Part of a small language model's weights.
Size: 13 layers, 4 heads of 64, MLP 640 tanh GELU, 7M parameters.
Architecture: LayerNorm before each block, tied embeddings.
Training: a variant of SOAP for these matrices, 129M tokens, 2014 steps.
Each number is 128 + 32 x the weight over the matrix's rms, rounded and kept within 0 to 255. Layers, rows and columns count from 0. Numbers have three digits each.

# q: layer 10 attention query, 256x224, rms 0.0904, rows 12-63, columns 168-223
# k: layer 10 attention key, 256x224, rms 0.0917, rows 12-63, columns 168-223
# v: layer 10 attention value, 256x224, rms 0.0871, rows 0-60, columns 168-223
# o: layer 10 attention output (transposed), 256x224, rms 0.0786, rows 0-59, columns 168-223
q12:094106104102164147138125076174102159135116142111112139092099123119181128151153118155088126092111086129168165142107082141161121128113146143073124074100151110117138130164
k12:098115098122197113089097102134172155085130181125108122102141104109110137166162092133108079141150176141134170071128153124118154145167133088111154156145085124149173153136
q13:116139201127119152114128094128105105106180115122142126173149134115124141168108117102209108142134094155081089138193094085144135113169112111100147131104107089096086092155
k13:170170100082092121166120131129091105124157123179165099166108124144185097183166110129110108138112105075138115174088132101127152137142132188137144149154100093208140080105
q14:155131148191182114130134191087127105127111128126132079165080090113115133105111116149105188108135126088108142118143111114188107191129093163124105093138156068128164103111
k14:145128145103134149147103136103157121110173166122151148117074079130125140178093100151133115122144159184109114096098117116148087163102178133098107154182106168098124123157
q15:141110113121123120145108157117095134150109101066090098145110135146140121126090165114144075132146116095126149145136178157111131105108120103122120140142169094143134127149
k15:130106114097100114114145124192191155120115125092121142175132079095124085136077152111080159125107161118143080131127130154128177124132106109083120147170153109152151164082
q16:132120174138149133134130139060091155155183102113123148155124130171168149162072114128089156155158118162114143137126120168100117058155113167080151077085098090153108123164
k16:121140144099136114126099147084128194141111140126106198116139039079153173158156111145179082079149160127119146102184089147144106122102156160119178129165105100201123099052
q17:088114102116126156175059087123130182172140169180117112132120144183112134162165142120103130120145110093169143139144170115130174125118122071115098075150114099142092118093
k17:132136118088156152108100090123069139119130137124137167155089129161128141162134136157107145126133171157063178113125146139156135094161159171117152131120144131128135142117
q18:166131120105138110112145126093141132092102159105136111124160139077150157103118145164110142127124145126132074132099127142088082042166139141131132103153151110126134124057
k18:123157167099114157116088064156160094085131142138098134110130146115159137140131134132151154133076132163106064081085079086152146135167156126108158157133138146078142172112
q19:153156092085117149088179114100145093118111145132089094158147138128117081132166160126147147174112143108169131116154137116073124129133144132135186086129123162093159119196
k19:114147124130124109112154103135113119127171138125095147125103138132117131070183166143151100137097189108141100114138115150068128113126158074196148056121109104127140115138
q20:119087178145132081170159118085121111158130121149069123164157194167121130150147059112153139081149122166168131116142129144128145133166113143100115135079152110139125140144
k20:145175134122100078115103104140096171121087112126097135134147128112130098124146124192114148083165110121160133141168174137166135119072127143142099106136116158184099195099
q21:165126118123095129141126183113139124096166099102115108129156117149158156104110115156148123175101140138125157098095118132094123127107178152113184157098125147082129084118
k21:129163152110106126129118114109136094110151146073114151133121144136113101133133182196102112105089104106102149175116134145131214136156146159152153084102116144084136112100
q22:107093155127164114143119097116142157120162144138115113109098118107135112105157122145182098093150148119106140181098103091198150163129130132126118097162111142189183140086
k22:146131117135137079167096153105109126104147186150161097107136145110200136099123180093165103118112127189149121112089146152142176098112185126049107133147097213071096098131
q23:119124180104163101146137161101150196125140147119150133116159187121111128114164094168173124146101121109148124101120103135136131116126180143102141115127114097140146168161
k23:132157124097118149146111128139126126142118121135078118130115126108124114124162124118140127121133151110085150110126102084162154124110163138143135143144142106156139156142
q24:123146179092062191160150162155105118102145092052117138128128104157112135120133137176162152185193100096074131118111088118152077109122098140093099102095097128102171105115
k24:159167125127117134135158135112154165200133150114202145150099124145174103179134149194097105115171143130109140098094147158091100136151106122129100119125092108095149123109
q25:148132115080160123105104126088137061084124110157098123086145079118110088113115114135170165083167170141080123121113101128149132162081135121088154093188118100092139132121
k25:122125095095100182147076147120121120139123128136161123155121129167143157190117132171141135170096142122117136088094163103128121129089097134110076171137178164115159147104
q26:180120124112159106104107130153142102171113109149120187182114070182192150105157126110136156085097164111159088106172130151139124153093093111152171184174152121124165120126
k26:148155089124108138102129112104132123085119127098114177165127164168152143119140103092105109106137169084195140126170132152139128112117090140114148113158109131121095162127
q27:068145172069109129181144082061118096090101159113134115121101110094132135109104172150157138114115141137142103155147143164140126127109118173141156117148179104121105104057
k27:115147138099089175117124108120105124106107116140118122134125118106159116118065146144157134143121105111115102129127125097102114153151117103119111098134133093159129110120
q28:138164137179112134117151155144091149105152167130116092140146109131132106122163118179123149159132110145165144050103101101046117136108157129098099133058140147155144140103
k28:099149088097081101158139122119091116140124168128127166127070145107140152116157082100104092129092083151134120054115145163131168137140135098138093097097073167071106138104
q29:120159112135114129154143131099129155186079091147111135153121122168170061154153125132121172157142137125144152102115108106106136134133121155161139175141118119109100084143
k29:160131096181116160120090122132083192097140106131178195158142138123128116099143130162113155102130135146105157125146135116183065121181151115132126148185124095118143103104
q30:148120113115104125155130132136115124063094110133127128167121112099075111192097170075102072093117114098129110078173063166109101130129171138114156143143162165133150106133
k30:112060128104090104116152133142076096149092144121149146054172092158109134150089122168148097117135130154134116092100130173080119109132142143130117133143102128114116124148
q31:165164153117117115145118183142154082080136151132145154146124153137165138138098118151155125129076083147145177127157112084087119129129068144088078133127132100132157079115
k31:147153089179140161128113146106139120135118169121073105088146064173149177136106079085136090090142179059133096073143177143113138131092205149116113140110090054111119121172
q32:095099173113122135100087129114150150106151098151127111108087116141147208122104094110132154110063174147103131132171191125139093143144131094157110146056135167173147123096
k32:135129146155087135092131160132156087132075120094103130144091104148100127121117161157188067135125097146104146185149129065167155095087114109154095164069103151113108130108
q33:164108118196168173128103139086170213135101111113193158171163139119109104107124153109082165133138159112131141078154115095093112074138131155082096145085132124122086135151
k33:132120152123109121114125130138144110107168118113144143140123117100130139127148152114101160146089170157188137165168151128131099176159154134106149164147125204076116177098
q34:137096156128142145104124135029126102157104149099126161142117104029130119120111125125144062161138160125108133100126148086145172119101110132152100167132127150169168142073
k34:162125130146076083136156127113119102062112118075112179088125154113148154079099146183166147148148173094078127140106132111164144166163092078142112144111142148145123189145
q35:065108148093146173136132074120147129153127142159087101128126129122143135137133121141128102152151147158146147139120116173117136112125089137161091105122176139118069143138
k35:149117095122168142110130134132169127109130163118109114164117120095099118175161132090163124137134096152130125165153158135140113154126137142132128152181165119183102143146
q36:151116174143135126158106120110145122097161137082091087071178154125112112183093123150097116171133147070091116132113146135125064098138181131136093119122156137094150152132
k36:098137160127154078112099152099141155127078140098094141148185099115108119079143113140138148131117121153133078098119161150124155146108095136141131148133113104137117112118
q37:175094156141139112150073129063135107144139120116088148084094083126166137086123096136150163126124166082061054102131146179140102155115186150125114101138146138111116103086
k37:131085129133152157188155155094080082106124153117100141154075111153178108124159088152177125129138091126133126163158077152139168092097143141104111071172134114018094118100
q38:127162135163129181161154152138095128154145109120147116172174069109160106124088116133086135078163124132099175154128138106159032152119143123158124178186177156171135120090
k38:068121145086107174187090151142132183094103078088116129055136154142115151180126074132154141151141118131132136085099106169133114111170097105105141138132114134159099167154
q39:130112110152126127130141092132122157092114128135096116171096088074107107095162084146102137103087123103118132156133121154143179154096143109131170123150095141120146143100
k39:143111081117102096175200146142109087090164103164156126139147115121136139104115127112119138064130152114135115138156107137152143115170139121146066110131116135106151159167
q40:139121144102156141099128144119126124111090154159125140102125114115135128054130137102161084162133154122115148108099166129148129139147162133101140119121139106192145137125
k40:114111098074135166122112171115107054082118141160155152148087124131085136108066104086127138141119130106133154100136133099174191122129105164118076128127149171178102107074
q41:168069151134170134188122161118131118159135087122158109160102118152134162136149193117089122115057156113098084133162129093165110144134098112107082105100169124111103176132
k41:182145124145114146191116149130139134117139162188079130080089138121126139124106150108137131157106168124145092108197099122136145134139133087136147148154143098136074152171
q42:155073148163137070135153174126166106159123153163100145121151119188136102056188104084123099148104154042115139110126089153121176100145136141113114100133082088136151146093
k42:149065150117153127134190158109146102115184117121090155176177150148163132087146159079159079067069119111154059140102123140117149111132125117098079178119117160148110117130
q43:147142056134176157137130124165135113138126124186137133122117105125127140129101156062105162134185106144200159136111180174072175131145108136139183165122109098097146110195
k43:085075134117187138165125108147117125130159137133159217105164142131062133113081062073132097096138177154150164134123097146167089119164160157095165140097114147191169089097
q44:147157104155127151134095124156111147126144179123136124125103108124158108128064094151123109124124168120123109127091138173163068138128092078112184107119108142148121102133
k44:138105088208126099090178165107118126140127148096160153157109146148122085129100158099131139092075071123162132105116143216142113125087132079092187095116163109132134110179
q45:145133170135127103154120099117121116148168175102103081112140135169130129191100167116089185137118142138131104110152128109115084146121126129099164119159176167142113104104
k45:145112208100097107146115134106116125138138143113144128097103088148153127122159134168128151183104103169114168106176154185156096121105147106135103089157103154044126083106
q46:142122106127096117129144133167142129098099135163135130123131111120198101130127131112148101124132138076145157132118142120136143150153128176201131112114073086094129192142
k46:090134144105144132102185156119161133113181158125124119082059139117098153112140067063163198083087115163108117143075149119150102187156129146115167128147155105150161123149
q47:112108129156141119101113127207171106146094110097137163148151121088072128145183105134090115134157130113183103129097128167163094118189138109096097104161148159126185130106
k47:158156116137149180094119134127154143147153106149142095109156108137117131132124169076107083178145085175099140151103117158160146097123115074112109158132147130125160115090
q48:151152173149085132086097181100163214161173138102119079149112084170168117124204083122088117139150148100054082120099131158129191127085100098140131146126090091160099132102
k48:148078117173140099082106146093201150134187106111145139145093138172101136096138099094128196104134125121103114128157117155137149080087179164133107126087145101059031090108
q49:131145107181136124081134113117124100104088218113114116112116058140141102131126122102154107092124145095121150123169151134126109140171120086124095076160172127135097131114
k49:107167132154133139142161120139112133164101094076134123156129135175184202155113128119077146086103142146101111092150116140159133131102099101144125087122152187085153131125
q50:144141082152053106079103118161103101119160132096070153131160160081141054114143169142209111119129148142152129081168113147159144086128120099166186092143091167089128088123
k50:180108125108098127132123133117064173105175134085124165133163153083151074130149151118147133115104153116127107095150082106119125147106123157210151109167150102155131169152
q51:078143134118163130126146169155127139102137113132137109168137104145135184167114148090103146122112143137090182145216148130071066110127092081152169120095139163086160088147
k51:104100102083162172121130134169107097118082123145148145128189106139107088088094152163095103110125156166125124128127119123099078131122116145142137113105131067132119155105
q52:105084139139122081134175135053139153198115097151113139141151085114151129141147140124081138168125167085146170150168148130117088106109145105141111099087173118127106147126
k52:104148159131139136155153103082084133144134154185116096136142115122070139171145148129137122094113118126105156142083136056188113100148109132120146142137183153085108140130
q53:143137149150100136103095113121128152094151081143126117093142104089144084155132115142107167154126159137178162097143120143142098110160156178119097148075129110100095111157
k53:117075140161114124107104192132138164192104151115123112146150136171185139123164124119123130081121135103100148129099090151134100151115130151092143158041097147087125117158
q54:120083106134112138123131162155114099120161088111079127134118147109152138067181110147142109105137131110138129114077109114084080120154170135165148160110084065125136138101
k54:113116132088120136163139158121081131091092115093099114133103159110131152117154087145200121140126099140123116116124130136154138093127115088122068134075142132077113183137
q55:172124105100098083142111113158159181103161099122109125082124153084173134100129116140137159133142093116124121133130099158170104115092158129113156204155169163126129128155
k55:115088115130115141133108114165143127146117101099158114144115096139133154137126089158120164130166059142109136125131170075173173118102075120184145132132103102123151150140
q56:165119123169119123156090133129130101136136151159115144105169161163141113115175117126115053141106126189097168092134140156194146157169180123099141121130144154154162154122
k56:120126105159123114127119134175115120107105090146129109152105111172170127121135110165121115085106083144110146166146127113128184147159094088105119128127120188124104120171
q57:153117137136065175119156166118160149129147161099138071161144109085134124137140130070155126165122147063122171142143102145134107115112123064101180142120183112118141145128
k57:149141126144114129106162132147200182130174175117184129117134107087144122145152105093127157081159118109145123100142144112158120144140107100160129148142146123148106124095
q58:102159154106154150167108101123157160107170091155103098131126107101120104087160148150136136126090136160130169117098198125181142112137148135121102088156132133109174178070
k58:095133142127148098146130157120138128126123114145185107164062127077178184158137149144144127151126095099153175121086181127183134114120103133092099178119119126079082108102
q59:134072122108133143242163082150134116151121079103121088132146132146169144107076108146130174150130112105098204121148143127119138113070139124113123164142200148130073097160
k59:086106073153166110161078177182187113152141132120091149165092157149106177097153138142151120144087124101103155066159147122092095116055108152144128109171158109111136106131
q60:108129157097132092163096135138173121174079070157124032144120078129124125170139124110102101072104167071138133128146168100110089082101067148117103121109130122153146133137
k60:118121093110158149086102120142133112135088103088132152126165125093114119158063131161121102126171138149142132140159094163133089095090167090107113160128146155134116136124
q61:121136127083111137123134124137130154116123113174102150175110125114118164093086149160115115132148150079110081150158160166174107124139132116144177130151133105156120104093
k61:160132119125150130125099103154151024107146141133164177165107164148098153194164132132085126133145109151112186150089130135091140129104064087142178130183135091154085176183
q62:162106185141148134164150107106119175168151163147153151134133064096153113123070159205122173079163150138115108167153132143087120106165109145094119145120159088135075086130
k62:117081167161144125147098133136151150095148146133099160075129083142155196117121181117122163085138136135162189118143134095086149142097138152147127121104127102123119143163
q63:124121135117119162200165131135144174105101128159096115056082197152085125102136074104179163158114140085184132103176087082140143141105178084158159157062142066138145152130
k63:128146134119157131111147100104136139174128177168108131076127161136148095154211139111139117157107203085156147135097196170132126114095096168135116102143149123129101178158
v0:156175149142118154105106118139144112174156164161162074141102125098155148160110110156145137141115117173142103133138124149099121137052117157114100115130136146214137082071
o0:101099145143171085079157150146085129101123163125135137106131120154150095102162127069088145134123163111108126150101129153157067120142131154127148141128105173070165139176
v1:130096121151120081130141203158101186117127083065074045117097129100050071134137144126158105111095114136121137182135153163114128173138101138135143111151144140106107121099
o1:129172119136134149166139068080115099130077156173145166201101119101200163158135123189124148118140112099133186074070109067161131114102148134078130175155099178164135127149
v2:153099100141158154147126119148136138175155165137118141150143125145162118163141116148111077147135124119155137180183102141113094179136133152162093190120152107117096115138
o2:067122109121123132075130082084131128143125109131172142100162115159115105155170128115111113145156125183054131060142098164167119169109116083126116055110116114181181155082
v3:191138121098171098147125160195161136194117115118061124140141188130150113103138101123066110156119126154173140142069096099087137131135152148113111175122163075099153117089
o3:135131146095107141126084132127068124087160124199118090091146157107162174098103159112129177108135102125127160092153144148175105073147152141114142094104100144174149156127
v4:120146173111163122087153123109138122115136116144073111120110179104102187169104108143100133162090173136093079158148102135134095170144130113134129145100180131147200146158
o4:132172162182142111144075128123158126088142130138146140150163143162115067081137107143078127134190087126160075131164136103119111082109147175176140086172156129126074088125
v5:131130116175101143132090122177139084106122186132077137146085060113103107097100137114100125188133196174187159157128139104102108089149147166102118120171140114131072115152
o5:113195172080161125104144151069132153144150125123168136109134134121190175162120127099123123102127110077096148150159095139160167115122113129204103158131120122140134167095
v6:094154120192131129117064175127114131085061094094140102118113114160126068079151145117155151169121094143141164125132133129085157171145106110150148134153091135149122173131
o6:153118113098154186169117104168079088138186125126152143127122144145097156131114126161053149103107186137127160071119132123093124130115080092116164112132131107137116068153
v7:118127133125128108099123115173147110162110130099202128107118136123157161118121136162183078150188107169140139132142141120143132108130137097124079168134189130084171137180
o7:104135119149142146161130131097127151130163190124133152142171140099132107178145146157216105100099132113109104131126124123115150117186130164138153113121091123148152110113
v8:112120137090127101161177128126151143123082158118183121160123112073131174185133108134148111105140100095067083162107104131140110210199131141146139199158097112156146155138
o8:161166155162136146114041073101140128102174129167123135181109136124162087169157095159123169072164138117134179137098133123151115102134095199132117085205129091103124117124
v9:065121140175151104144121099120157083065110155108148084121112132175095125094085116121073172139115182175154177169170180135124148105128110086098135160119109133170084140109
o9:171116122146126086109178118157117211230154128129129188125168140094154091142126122107146132175180116083134108093170086181118134134083118153171127118096131124108111079142
v10:143157070104101117138117096151162115140167110144170057134124137070115049141193158148144125132141110138141113121107149081168116102176147140122113143168068072122134035114
o10:129128156117092171110093147074141126124124137141131119163183087106089161150053139160116102151086157093101147140089126132121119155101115116175117087116163231107105129148
v11:098108104137141129125085141137089147135121080100125103090152148130123130156180079151110138142138099137176171125142117077153108169091126150163170084136187143085135109108
o11:084136114164147146092152131184093095109126124163127113188116158117070081079098145149098165106122141153055188137137158090100096120141141117132114156131117160155148109210
v12:149166164088157170119069105119145099090141143127093201109141094098150098098110120148118150117112159181126173092151111124158121112109166119137154119112155109157122153127
o12:060142112140182101144128160165155147095176162163127094119126179185054097139149121137167135136077114080116063172078162124092115141137123125119076156089134126085168120138
v13:122150143130150137072115096110154135141153164165158080178088060126103118121113129124161113084099153141121139098131120142153106091126105109132110155147090092178053166130
o13:132174113134117081103162171123131143079104185085159164084117174128192128138130128150150174139098140106150113143129126136137126127152154129192121116136155149129183113128
v14:101140132131093107148119113165156109082140153053132097137150131156142144129118057164126186123163151119079165108137102156124165096138142113098133121069145158134157179150
o14:178115138155169132156081099152155150157115156110083171128157184121152102143197199123153074119118143148140098113133153064106108167114070127124105168181079134151130127123
v15:128093090105133160142081124139129126185163083120154127116104163157160121075146068125166085156133187147145071134131101122084149131194191185118167119131163082145111112161
o15:144138152123141157104156168135123124135114217113109137143165103132092150115128155178153152113145072161091092081143153086134081144092108137089114170113076162107132115133
v16:158111123082168106157200168102116136125126118123101186134133123147123155108140111122108159156129099102124166139106058109108079146140111147078066169097140089172136184133
o16:124123142173090111113084131122140157192126066128154096177098174116136101137157144186127135136092107116134160080158159120125105120139139143115145131168069139133096153100
v17:141089104124129127095157138110095060166157127209183158168099113142158142091128154118154143131151122103134095218113108138089120133125141163127147127148127167077105084168
o17:118180165074104104118101108163160161121102120068081128175180132153112093141127112154140133130168109135118138091092184137169127146174108082109110127145154086170106154115
v18:094106119137063128134134182168106143126176128124169152136116135129199112124126119102135139124172131094139158111152077147123126103114145134146159173122070121142083145127
o18:159113162140091109150102097189123153110061114174153079106102126146109086140104145113117188166080151128124105161109152117120127122121094079060073091125135107164160146146
v19:153139151160119144140127128143194179057147087114145139105138161092121112151157130129142102156162152100088086106128123074159117100151171121101153106111126067144161154142
o19:162109126129104143178124091093129023200144123152149161132160120130126152139024121135070129132202103144143184132151135108123177160149088129142104187167120172126130131124
v20:119089175159169130093099110080116113104177133144137128106132152138142155103135143128135082162147136111156109135121102196157183120122157107135095111131104098144168080124
o20:150093127122124157152169170176144117159058094121158136122132090131121114147167062109118155075138105172144122149128122106134121098113090153100141147131120100184159180135
v21:108132092154137138078130176149127137105163133133133135131179122132169079084110144089127111158167115119112139115087149129113101153133139145118123090106188140121141143121
o21:125117178150137075140077145155122092128110116093112091137118127106120163125095120114083157132157101154100104084157126125177100157110080169138155130112096140091145111147
v22:147067120118125152125120108096174167121157097134153144141079145116158104124101106163144091126074138084087100162096101122086138115147094129170101143097165122218192146124
o22:148183147115098145126103163073077134087089181121075138157073166149141101090113096171145129128187149112086127135149149134148128180130153139088147139132133136107122138151
v23:172090103114131114130174117143136111160107123160136090129100169101140081120137172128126148158113121102115108154156209132060103123162152141120194159128118105186142119102
o23:129144127151127152111104147103140095157081133090136096150096093080125157111143127125078120081156100138113136112075068124152107155206141132135135090150127175080117153108
v24:094149123107145111148155115117102169114132099131156064126135134120083082122124142122083151120132099168083146138152145113127097117152160114107105160130140150155093115138
o24:137089135219096151150112110122155137120087169138089185142144145107117110109115108087146124163137129112163147110140111097131129099111148145119141136174112108091135151076
v25:148130100121162112138143148138155165151117150083157177133155107149093099163153104147107099145146146141052180148196141116183110061133046152186129131146131155105153156165
o25:125136145145063131107092159098101105079133122127134091081126098080199103092143109191160142144039180111146107078105102091091119159119170101050081126095160128092076105136
v26:113121125086072180049120103130123141060126180102138051148166132151078154163087161110100167136171060122081135112134172134136119113135090080156143119114138184161071118135
o26:133120103116130105181152108139131121156104124143159151126131116080142117130169149101107105119103177161150128114169121137109089111090149078121169115178106139128120140165
v27:176138076129106106109146115139098190119118114138105164141122155144116136112112158163203137165110136161121076166159137152082137131122110104107144076168136123040149165163
o27:079151149118108127130184139109179099129148109061160126123127148153081094120087082131083109131134117147124116114130099085116085114170125128136157094085092097192110052131
v28:154113152174110139116109119180100148163145095178147160096108076100117167127082091161100135106133178189174170129107151143114159127149105158155145183162161137060105150119
o28:099149099114152161151119119032126147108117114127145144088125125144116095165164134110172108150140099094049095098156138108154123152187185092147065106149140137158174109132
v29:149105138080135073125112133121084103081155080093120122101170149163168129100117110143091127101084125135146095135148154113093150136095164127146127136120158156129113184150
o29:167136135134176161130110133149132132144076161187104113097150094088094123188130154136149082118174137136130151100140118125105047162113121152087139172100115138149152147185
v30:095109129121098157105102124146091143104098103111153088123115105161122093137192154091097159124095115103098116138113070108089157180116165150201151111081132134144138108085
o30:128110154127195113138163103130118137137128108100140176141087123177171156103099190177110102081168113119132109120112168180182157123203142108090144098190149154124132132096
v31:130103166112121180117147132124138124129133175133115105134107117134149148162136124122133145127107107118147156197099133140105147135153141120136151107076121118175099105071
o31:113145091146151128135123120131152160115123086152157097144127167117107120111174115091147213098121120154130187127091090202200128113062148175135093135170158117133126142091
v32:069125132110110124146166136158144145142108074119139172065171131155181141099109067153104176168112136096141083078098126120146070122102171127148124143105185125088147148110
o32:143102132147184102107076107133142117122139069138123088143039130146084156171119172187166154125141105199109102197160160182082096167186137134180104117045137094127144103137
v33:148103170146164100167123145136127145130121118123105125148140143118125118114086166110116083157157113138147191110109112129078131159135136106122132100136097116084099121147
o33:142143083110100146151123147116149071080073151099132129135133129173158086196153108131090120140101085136118087140101082159205113155122114182098089142095146143136153140150
v34:116168180139023127123168101073119131148150132109140163144109170125143107122162114121133121124143131142090136155097121088129097107089085092128162115177154092126160154141
o34:152120105097168136109103162164172117100135155106143120104129145100148122168122063111107113164150056141178128136120179117137135145174108108092084151061133123123105153129
v35:112158114102100177098106135137167196120106096118140120122117113111157092132166116122096118119155147107129147111133117134138124076130155095123141129093154187094115137074
o35:128119147139165106172115126125118068080227157145122129159145125148121146124114086165116102130076143182110083133131126151138121168092126108106179148129178157172133153169
v36:139138076169121112158155130178133119109133096140087100132106135139087126115122210129134104154130158119158126143141144161150172180111115131152112062170185094101174134121
o36:191155109133142127128121134134152112126152092095157150069137070116117138162090027149120152125149093106094115138114153160093120083082165110169157159146108165182121110194
v37:144121115148128109110130137105135077117151136183127118129159138121154115122108134161135078123148127147146084117143091144150110139071202147151072157152160121126126125128
o37:143145146095121089105113101120143101169076130071179122085100096143133100113107132096135074026100136113152174148112087111088126127164094050092153102126122115057126140137
v38:072158154125121127135116145109142131060158094129109119146130135161158113140139122110122131154099103142169126113100078140133089128118124102109103145121160112113073198133
o38:160104132137155106100133086174116148200104114107137142115135149103136127142123111124107133110138155107113152085187168171135100162104162145144147139100092129156145052144
v39:115156116176140120149076128189136147098105085082174131116059148117120132225112145116146092116134141214138145131159178110113147067148092137167092158130196203122103118087
o39:104113175163117136131098123085130118147167155137086145128190085101104178083147098112118138099082153106134112146137102154140138137086137137082107119162122134131097100132
v40:118148141133161081171105092155082128117141107171105079106102133140186177082107150167123098126073147139099126169090162184173179103167098086126139154155124139166169179097
o40:159148118148150129068092153092169104159129184161182158160122157138096092159168124136185162121163118158139122109119135114117130113145177172143141112052114074158050116125
v41:104143151121107152146109114167123155143099079134162098183167111160139118124140144128138191134158095163127078111091063117170115109132124148165138105127153145135079162111
o41:118133093185180105118215173128094117145130158148158160122081143117090104101054127166176091131122157117117159128187238138137122136160119131119080181128149155089172122139
v42:087135067127118158129077147138149164156131125149160103128142114149186090084136146077096092115096079075123134161174167151121127143154151115111140178111104094198177140057
o42:198081165069132109073101131150123132049150157100143157103065139105066162131118109132127198162141176131170147124123135107148157143096133192155169144170140175110167137107
v43:101163147168119087138081104140124120103110127165143108207125157168080137093159169156111165144125148124098126111122115135183137102157151141123142170160138114143167160166
o43:126129087129146125131156105125139127195143098112155116148111117097079087147152082159150118070105124114168194165164144154076098117159141117153148139108115152124079089116
v44:126177131077125157103115135141146143141116157108124134123075178137113062150100114122152161121164128147140147089180145160121148101119139121120158101104163135126148096121
o44:118069173182154126144085086083100118122104130152108145093224152132159141108145168147096171099109165121100139115105118116121110123112146123134121085098112208139064161110
v45:128147083131102148109105102131102127185092135118085142091130144137104161110135122129126137112109118094050114143110168106111160077150136078166165097177095119163151138107
o45:117118146135112089137149137141159123098163154150160153098099123089115121123103102161148099184085113161132111161098160069095124136162128141096140122082128144068118124143
v46:085182127097125122123108103071126117175115165034147134204147087118088128105131110138129110136155159197160130137131117130127184154106078112200093118117167207131090088164
o46:116058175082126094090097173207111124093139130180126145027117142115167103081147182123154107119138136077122180106123089176120096132129137097132102159071080044130162155176
v47:117142130104093116115079119109132091122117128104132114118115085127127125152033155168140065093107142152187130108124146079086125137099143110130160149170140134182140154158
o47:153166143157163139153124137122172138126123120132110130085130161130136168130139127106116131119146095109100117137159144146118163158141094128096132105074101084096149138122
v48:091174186087126116057089095065140112159146114126134119127161131122163151107205115084081120109143159124140130129142191079105094124168122119127103144139168140140131156133
o48:140087069107154104119166124203147181087065163196158141094162093118112120150080152127107106093134072172208155128117119166106096133127121135138128131140119121099123114159
v49:127099140123115157154138100174134101170136109132185114093151120133167154109144111093175111082089126139133148114106126107096200090152109132182097104089181126171099042150
o49:123132124119131149073161138124127129120109137110094157170099173158077142122162162148132065134125138147146114112116141162105065168141145117170121179146099132116177188088
v50:170120170162109131146133117193104116148104143135121163181116118086128167142105082162158146101105123120092141150144139148049081127125072177104066207100176189184129114114
o50:155126123123141119185085137075116156124159132141107145186136150192099077099152115084129101190160148087148169159121131112151151163134153129190153141130072117116178183124
v51:156189086106127141114112158143096192160146133117123075171177114176104140124145103136155120101169175194154099148099126140120089110122130144073183129128158123145125104143
o51:134126125101168150100152138130096129130081145155137148078167125126130108149113115085090161099121104138193170187175107091122155086159121127171113158147094141123121114184
v52:163113145090108100108090117122064129147123136098156157151093119077128127129132134118160100126144107116144166186167128188183172117181123094163128139122117114144113080061
o52:135114121190137138100189114088138170083149103164076182127185167087129094120192079097167140131126164125128124125073075125107114126130088119162147125147122104115133140124
v53:114127151130105112112133116116079154161160105156122135152125102120119072097037127165187106076107131144197105177159112133168160125155146145091148104146108119086170092149
o53:107106171100115186174161138091135092112145108114160147127161115071122128195126090113099140114142177075095155137147107080109057129095147143173103142133150107103109141146
v54:094101113158127125103044144099129128068122173127183091090139172107143118181152185117132162192111122204081154089127132130091178135123123122160106131110141135127125130120
o54:103133141123148134128146094140115108153114143149105090099099068113134113104107163110130111134137136134149142134138109127184135197130076117110142115160169138120094148053
v55:087192180129160107119130067109119087087094110127066136146149115095114162155102153077163122103110091110133129161065182163133095161050087120143124086097118119074129141129
o55:123085132093123089112088117146090136121096119158173159105108153091163111136148102104082080155142128149136188079135125135108129134132136107102122158151106102101139124136
v56:199111124130132108143176139121127189133122141133106048084117120126148082122118148154057191142168096099115074138124162089114085198138139166148119139153163127144193181083
o56:094182119126139139073108084087088114118132129117152160154109166032062182134077152097090107078160171088135148126175169152134164103094174074122203070147117183103108116157
v57:135132109133154108130107133165131077128126130166096124108107065148138154092084111154167131127121139126085162114090135131114123098140114138138141077081091161102171139088
o57:126162121133117120156099132129143136155116144102146119114144137097117090093120165168132156127130140118114103135106140131097172168090102189119121177155175104106087112144
v58:121159170140110078131096129166136108132101111081148106172101146098122120145161122109134157127134128153099069132129108117058125136125138083169206177153137125103151087135
o58:100136146155098126135190154106110093129111139152102159155106106106132131107092120056116119150080134099115114080142085128162083131120110103142078096141116170197130130122
v59:091140169077078168116153146111134138142149121109113119082114096090127117122073136101091143156150095132105125094134111133133136153106081172159156116175128177117138135137
o59:144111099132136084094098151181109116086087159151115103157167124101148142122156094195138136153117154102064146111122178119148119121079136094149131116101140128152097109147
v60:138157085138122116139126094119161125134137136150139131163181153079107093183121150149147139156118110147112114115143078104087109140136161137141163094139129151108173091137